Weights of a small transformer language model: rotary positions, embeddings untied during training.
Each number is 500 + 40 x the weight over its row's rms, rounded and kept within 0 to 999. Layers, rows and columns count from 0. Numbers have three digits each. The size before them is the row's rms in percent of the matrix's.

# down: layer 8 MLP down (transposed), 768x192, rms 0.159, rows 510-569, columns 144-191
# up: layer 8 MLP up, 768x192, rms 0.165, rows 511-570, columns 144-191
down510 106:434493515494446501497514550467537510491473405507477478493571544472469491449509562430516484473477491540498475486454522476451484423492384523521539
up511 101:464460441523532487519595577532435546511465483508443497575448504490537513537480502446516511526484565491459448542511506528494605490435470459494521
down511 099:423467560514512491448497424516490479476496516463543487458496509471466554498522521483524517520562536486451556530410500452420471489496505472499447
up512 098:444547458435477517459489531511458483506456450510575493514467501477486511528531545430503419518497497576514534578474552469500502507461494551519508
down512 098:499534467496442527483444516423495478538517539496521488479500491475502513391564502531528498552478494516545480519483559505564532536513501490482507
up513 104:560420511604553488569484605496547447522512494480523530577498532581506447509519523501520523456547484479486472519480465466435501453525495519474450
down513 099:472420533574492406488544499551528499539468434458589485511567515530431544485502510545518468485465591533461514525501499490495519520468517535425468
up514 107:533497538477504486564519487426447448451605504440476457502451508565524487524581466525456448451504505460502517497536461489525534466452525464550420
down514 103:517520468536511471493442510510530422442492482516480485537475490508497495495519438473445511565565498613533442467491571537510535501528491430574474
up515 082:534504602548495510494523488485463554450513477546499422554519435467491479499498464539531497483480498515458452510532510521482460479506503551479511
down515 091:477518474504474458556466593455568474494599485435531533569479407562496490488495523450552439545499532527556454456505483494464524491560544520548559
up516 117:523557515457510522529536461495506448476599557495584544553536445528570510526515514461503498540462546496534505494477415501443459551498516490470583
down516 108:456583468451533483531559458463494458488430576552479493533486459512525469529592466479476501520491473480470430518511480521486498522446523553519532
up517 102:528445510500589476550442514463435485525504475517503516505515515488515492525454462390492469544463522454494480535545459456528526542527526488522501
down517 098:474504585528545482489500514463485545457558560507490473495456507493508517477465537492466544492443533510516465526484527463500486500534513510540437
up518 099:507439458478524538434495479564511449498483528436429482536543536487480469583558520426471461518538585520548503476473509452499465561504476505484520
down518 101:443527519512561543543478451514472473538491504497468503477545463441530605525513564461502496467478487513522487531496511503482495511519549499500548
up519 089:471471532526556494544497555529580483541493558469488512491493514426531513477455540524506526456434501458469486479466463570546451444533536504458530
down519 099:559510468428594497512481527459501490512502520410501479527516490462474457524455448513543483558489486532497458496443476535491543481584507478467553
up520 101:516523473461442479538449494470433459436581488494536510538469517528485486570517447597471525476510570446512529551490466513505479503489530543506480
down520 096:419479491560442464509553586525503473484536479596449473500491526544424538473477468529527496522480487521523489438514477495514579529463519479480455
up521 098:524518527470501560459564465550552539501481456495470496561463546541456477578512495429506616516507534492442442539452519580508469477473440481515464
down521 101:545430514529503475447542529473510489475455488510447498441482455536441422510519538508504538568503503517565523419473513478462484541496461552637550
up522 112:467477560447532486502481537475454506507491433462385535512437530481488475468462486490443485463525462578435508419488503519490574471494542438513522
down522 108:574555525481574442474511583491490563459435441529478471548493555487471565513566489519481470522516416482456487515545487534591454553491510499430442
up523 096:417515561568498514502587472456505460583499515463552549519498472564498574592484516486501437454527501492499527574552491528513500501532498546445556
down523 096:470442519529439557484516516503423500540531435477488565449550470473523480481540552511510504558474538544531481532459501526600482492523552504502561
up524 097:490455556409535463613554469451470432471490490418548561544503523488567439490479457505562470482504481544511556495492541490432474550532543473459498
down524 101:490453415500466535505427553519493474463589480475517525541571469562492468566490478524495561487486511505525546459506536535552509528566565502488506
up525 116:530521542524496529529513420520487515415553579431507478570516461476475560544521504587469506510433479458528515467506505426471533539543528393496516
down525 112:470558531547513454520504498483432502490505494513501480547529528469588530493488469566526438503563491497571455480476506562498533565543473478564517
up526 093:533505469542556513437536538471449489505444483515470441492544517484554477517505555521514486545444483507453474603514426452442617515504542494504502
down526 096:518455551451456553417445471465568498517447453534499502425517537512551551511390482479564551484474509579474537503550521474510467484524511548464516
up527 113:507495587486572468491509493428533534536513463489525449521475532482508469474496511523520563519439477491532511542430506504513520513494472520462493
down527 107:544513543553549498519475563461506470526481477535473450517531492468517445431469522531536390479463510473484452495442544499556505500455492486539426
up528 104:487493494522467552504471462483497543522504491544413451497542568534449504562482483461518497461507540462510509472528537547507509569467520472559515
down528 103:554504514508497524489479455573598484491504426551529469524537527486531452449483512530531475408518428464481548507457544497469507452434522501506500
up529 097:516488501526559467544509477487407513531591498543551551512513456479519469532548526509501497525521408510449499468572513496558495498511637453543516
down529 097:455480465489589499493504525432443493445464520529558544574485452610519547440499533471524489486516469532456480470562463570487474479501491481495508
up530 102:427489536485546553515492500505501504463499606482468488519528567510532516538519513473480490473507493502550539545476443487480553465554468529484539
down530 101:454486508498551488565490493544538494542521532575489568485523509489521521537467460537524461507478500553616566517502432503538526443575475481560525
up531 099:533468546511523451489531468602470524442485481530446513519509519504544482497523531476494495503509483486483579522470466512462488491446488483494458
down531 101:479489499472462516523462583559484511439507553449533465508519476519507492460510493513527507488481530510568548486542570509505484529425561463508454
up532 088:534478497530469470457525538435496527472513482556431559541449486458536579518478503533479515542549435443512568517517514431500436535550448456466455
down532 097:515537497398532487469504496531438528456489497526506576504459540461530461434572485503497440494520548552451628457568556522487467476509486559504494
up533 101:545482527502523469457502496423529536514533470431480480472537516560549486516468496519563557549499495553532515504441528454428405427499509498488521
down533 105:527572551536512535523482491456500608527505491561504523525526562414536531441508500529514504500438438497547510581493531511486444524466448514506532
up534 107:493476453517473457534489456500484508453481507574477569579518579488464473534534455534529473546399503500486424512564465549511456518484515464492475
down534 098:536501461467506534452463416528491471521565552482467498499498466479511476506576507515507529506431618438529490476514448459491479496478469506445513
up535 109:520438509474479490466476522521471535509524436493480362402482511552527470499476501514452526408489498470501502597511407500437536513448521480439487
down535 110:507526440541521512479542570537522488482513413544494497501461500517515488531490469515532510393541571483489380485464465456474503588529475404500493
up536 112:431563540500393405492504504541499532522517436521516594533449416519470531488521497423556617528469524496413567509485496446438525485488485567489476
down536 106:564481500460531463497480534537522490447503415411455528499495456503504505524488441436480532477507448505535531422533550591503514548567505513519491
up537 097:545490502497610555529458549477470450535414469517515574487588475524580529501541474453534448555542438515538473560480420454527476499513431533498471
down537 099:454576493532505506435508475524540454456482362520450540500570600531568466518561488461554528516521479507500546597537492511518498531487549474533485
up538 119:442500468439521582515561583581433545508494556462528568571468521485482506500499491482475528505502419541479600452529483481436471498545402469443551
down538 119:427475495527486467505547488479466511539533496534421540471419421483508472433547494573542436489525424511497539506447456490501514499476450481438457
up539 102:560507478560504521506487500511467531523473523529513461525534513496462507559485504506548547506456488472523482493440498543513537431475448508433487
down539 102:556480518539477535508532507422484488574494530503514494474485462466470443530512476511452534515517547534532505535500498594530486493410544507513561
up540 094:497472541451534477514537564530471470544487468443498520396507518584438459538465484494568502482513591487527452482480544546471540535510451521496514
down540 097:478483509511481486528536500481529488523419489549489546435524468553518493414556488580489525476589485596562493410441579504553544433515506477517483
up541 110:537516510553466441473511511476500487578471579437469527531510462467487522602539511494481521551512528557498423489537525486470447490449530418469559
down541 101:488493550557470488492505520544568415580489553533490565449491514502554489475446505507483536484507442561506387510421522509560500508507557506503510
up542 091:500514443463510488457560506459511484457460452476415501533603559472487530515516534529514508533526570503477562512500495492413483467525468426501436
down542 093:505484508466467492498501456455569452502496564518430493545485446517493480461453562507503496590516527592561511491449397587491472527590506416506474
up543 096:477506503520490463426534490491510429466516563521502424514563557558507474532489493466473478449508532450458458470487462529495546578497541501485539
down543 106:493475498556473539474429551543477545462428466543504517502498453514458516468469462477475485485494497535507565490481492533485471452450469512600479
up544 098:441500516506425469446492531510507511484539549510475492523591416499483441482485495525436480539458522489583474512463508533547561552475511482517518
down544 098:508454457475515530441424536445481459448552524495537481489462455517385549626492526515515513518429417533506486434547467511490488549559504535527531
up545 105:525520474475550583480566471537494487506555531473557550514493507495490481440523560510458563394461500523510434442529537490464483515494491469566455
down545 106:543473460538491498495491571560524528487521497478509502516492445489520437479520425541496556446487554463509505506516565491505421463524478463432495
up546 097:468515549450523517544538552518500493466510443485476469511438461517468494486467454486465544551514452475556478559463521540511455517434519464478496
down546 098:514523495501553555532539561485520568545556497563467483453531498528461502499523528462509572500523483484517513408552543589564501498448477514546570
up547 106:543477445474493493553514481549512528556458504471530613400488513492494605482515572574517464434511481537488532517487513522489495465460521559512529
down547 103:512525521511474498582424507481522443506469534504543544442557480490475443456501571650521488536552497475428475515537483471558470533463467458495475
up548 102:467585549481540519491522506478455494419548436547535470513492446494494556545477472466519550492479478509472551537460445440412466489519521522436448
down548 104:500431448504521498552531441495472534545453438522476558442518524477492509548524577538508448514500542437475407418539513590578495520507415517570506
up549 102:478388481466441378466533430492524478464524472546530578557496561504452429511515577428513438470522560480463492467530512512500493544501478508512490
down549 097:499445503500391434520482504481513445425515468515485527509487512501494471518540510540485517532486490495532485477567436500451519492491508595430516
up550 089:549523504528403468561560546528487492496434542610482518527517486465497532499510465481562551456455500405429446531524504533432508509470520448516514
down550 091:472446461460490489517517517549472558578490516494550533509536467511570487418510466490471578591466515463484528484448473504487591515543554485461573
up551 095:443514539473477423506497451491511528438509481552412512432523485504452488490497545489452517550519521499454468494502463499441479439502493442528565
down551 094:526483437450402512504516494479489563476443477538499466551509496513552506457518518544562555489565510509506503538542519539514494505424501559507487
up552 102:490465610453535384449462517502460483470493586492493574485541431447525409524523469499484536510514460560505433506486496479492552503547474482499509
down552 103:534584479462485495444561536482547489467530559557473506468492527501475503562517481507580478485509462501443468483490480532498510528525443478517557
up553 109:490482545477501520444506525517473471468471517528485491545508440514475512526506577501448407454431506442480549502499530430454515484450544474502423
down553 109:501502492510458511563517462526537516463530458502501567521506528531507414474466545484379435428507496490448559518506484445550465442471534441489466
up554 094:468473494440507459539468488499488496497540446555483459521505497523495487474551587515503515535551473460554484517561487485515428528506538473483524
down554 097:611496492522559480509529556510414561547487528493492474464512480475506513524507487511534517473515453442498521495515538574569459628488544465492464
up555 099:498500479483533435515538569481463422586507484473492552462511466474510533508472560595512499485578512501546493485505515464402515500492472518476459
down555 090:449544535517510464501466522451598448462513423479487475499457536572463551474543487509549439544476444553482468538568415519526555524516492508546462
up556 104:508533546506510529533500500444504477488524497467495532523488517519509392483443526504507452548532480502513478516464415530463475487508573524515535
down556 104:524464463468495491457489513416618498486464471482502481435497516459548483557418527517541539551443521490422489438468577569541500561585560516466463
up557 107:478490461464509494489507423532444556462504496461522482497483501500492591538452489541492482440484482353453475453498576580528466453493492474459408
down557 101:498443475488434497494596517480531498461520496471573529477506450496447480517486467503497430449482495456492439456535558541531586473525502476535480
up558 096:464557488510527516515542496487492464542459445480483546471515511539520536529495457463506492466528499456461503449510583456485455468538493480506370
down558 096:501535522536515524527509562484477463537445509580508494572459425437525506471453503490470427489477518494483480505520469457469555549560513481507447
up559 091:517502549463508432464518529477483504515516483447553548517581445494535523480548400556494538602488482501511618497509473481467487445498514475472470
down559 096:521538508514465554466489554470514501483510525449517458564553415502521517520491484523515527456448503468525510527489457603475494541540538469503512
up560 104:435512486542522536467502527466528516478540498579497471531479525531423523485592535586437505493501541506482507518471573478467456387471504545539502
down560 107:451519575475501517489521512546541485475583547522442452473564488519525532526538505542521637388483537500463538430499484545467497529482547548463487
up561 102:450465530449554528501558475538475480483511580542415460437507484412403492433592517472435528525526448550437517473498471487517476494473584494509528
down561 102:464493553456440514488484476402467489496544595508452532469558500445444466494465522536538496451502439476541532527516552449455521539579428463515478
up562 097:499473519528459520486573512469480515534506542467575480421486479481517519538483488480497488474539441492549498467483502472546491547439556467485480
down562 095:533423491511480506553498494492460532484532476491542541456472519528496473478575467550513582475484485520504538523484511500489540499496490526500493
up563 105:453404479536522478512512552517446562524466485551526525491483459506509570452494535418485455594448481519450476485495523454528515587453477515453528
down563 108:479466490504516486558493488482548568460455507572534494496546468460515544522501443532504430487478510493484524499488554553514504547518462519433527
up564 106:485580504478573434406469456460463551535507484474511444456502499491479470440525547456502450550488449533512469493518444486536509471490453439561435
down564 097:497555584450556508490608509493519465518503549510480451470476450524534481455417428512466534491422518501548449475528514533550510564490497431466493
up565 106:545452476490470522489431507545444507403513470493547469464492478480465492467493508469409525389504438537497452478507520524509519548485543470460398
down565 106:496495439510510531569476445521491426489505517488517483458463490485529514491490493464484520470553432550513456475526494592480489512460526507463478
up566 110:459547488499514475497494514495440537442446507541464471476476524551431540516468452547473531527503504505515523532482421415509565453510517547480469
down566 102:508488502495431502472501444489410505462521457565493522510502508422462515527419540527479505506504444560513529459478506462521527596496530600505499
up567 100:510493483529565529512482578453470562476519492471562481500450510488494510539528580477441496503507546514572533486552414513475531517532475434549464
down567 097:457450458499534535463576451518463503486545495554469563475493403485499507470504512523521511461410491529471481471500464539523543507511601465523489
up568 108:534508488513467455547536514508407518550430519457515527514551593552588509493484506466475505487452548468522516540484529491455491537516472502513576
down568 107:441504533524522549560522513507467481549476466465524617455462540490462511497434561463509481410500475516519506561476514556482470559573487486431498
up569 100:522463471460558499508545495457465488469546500507479455523571487568472457523489526443455505541560469415462558507482425553517530482502491536455502
down569 090:471525492527525566556413560509455498502426541568484439518424526496529405516520497474466521505506479517502489513538485464546478465548499535447533
up570 100:512457471496494548468541505434514508501555523435465547522431515516446509479490514494525488464515490527508500496543522500499482495510514500536432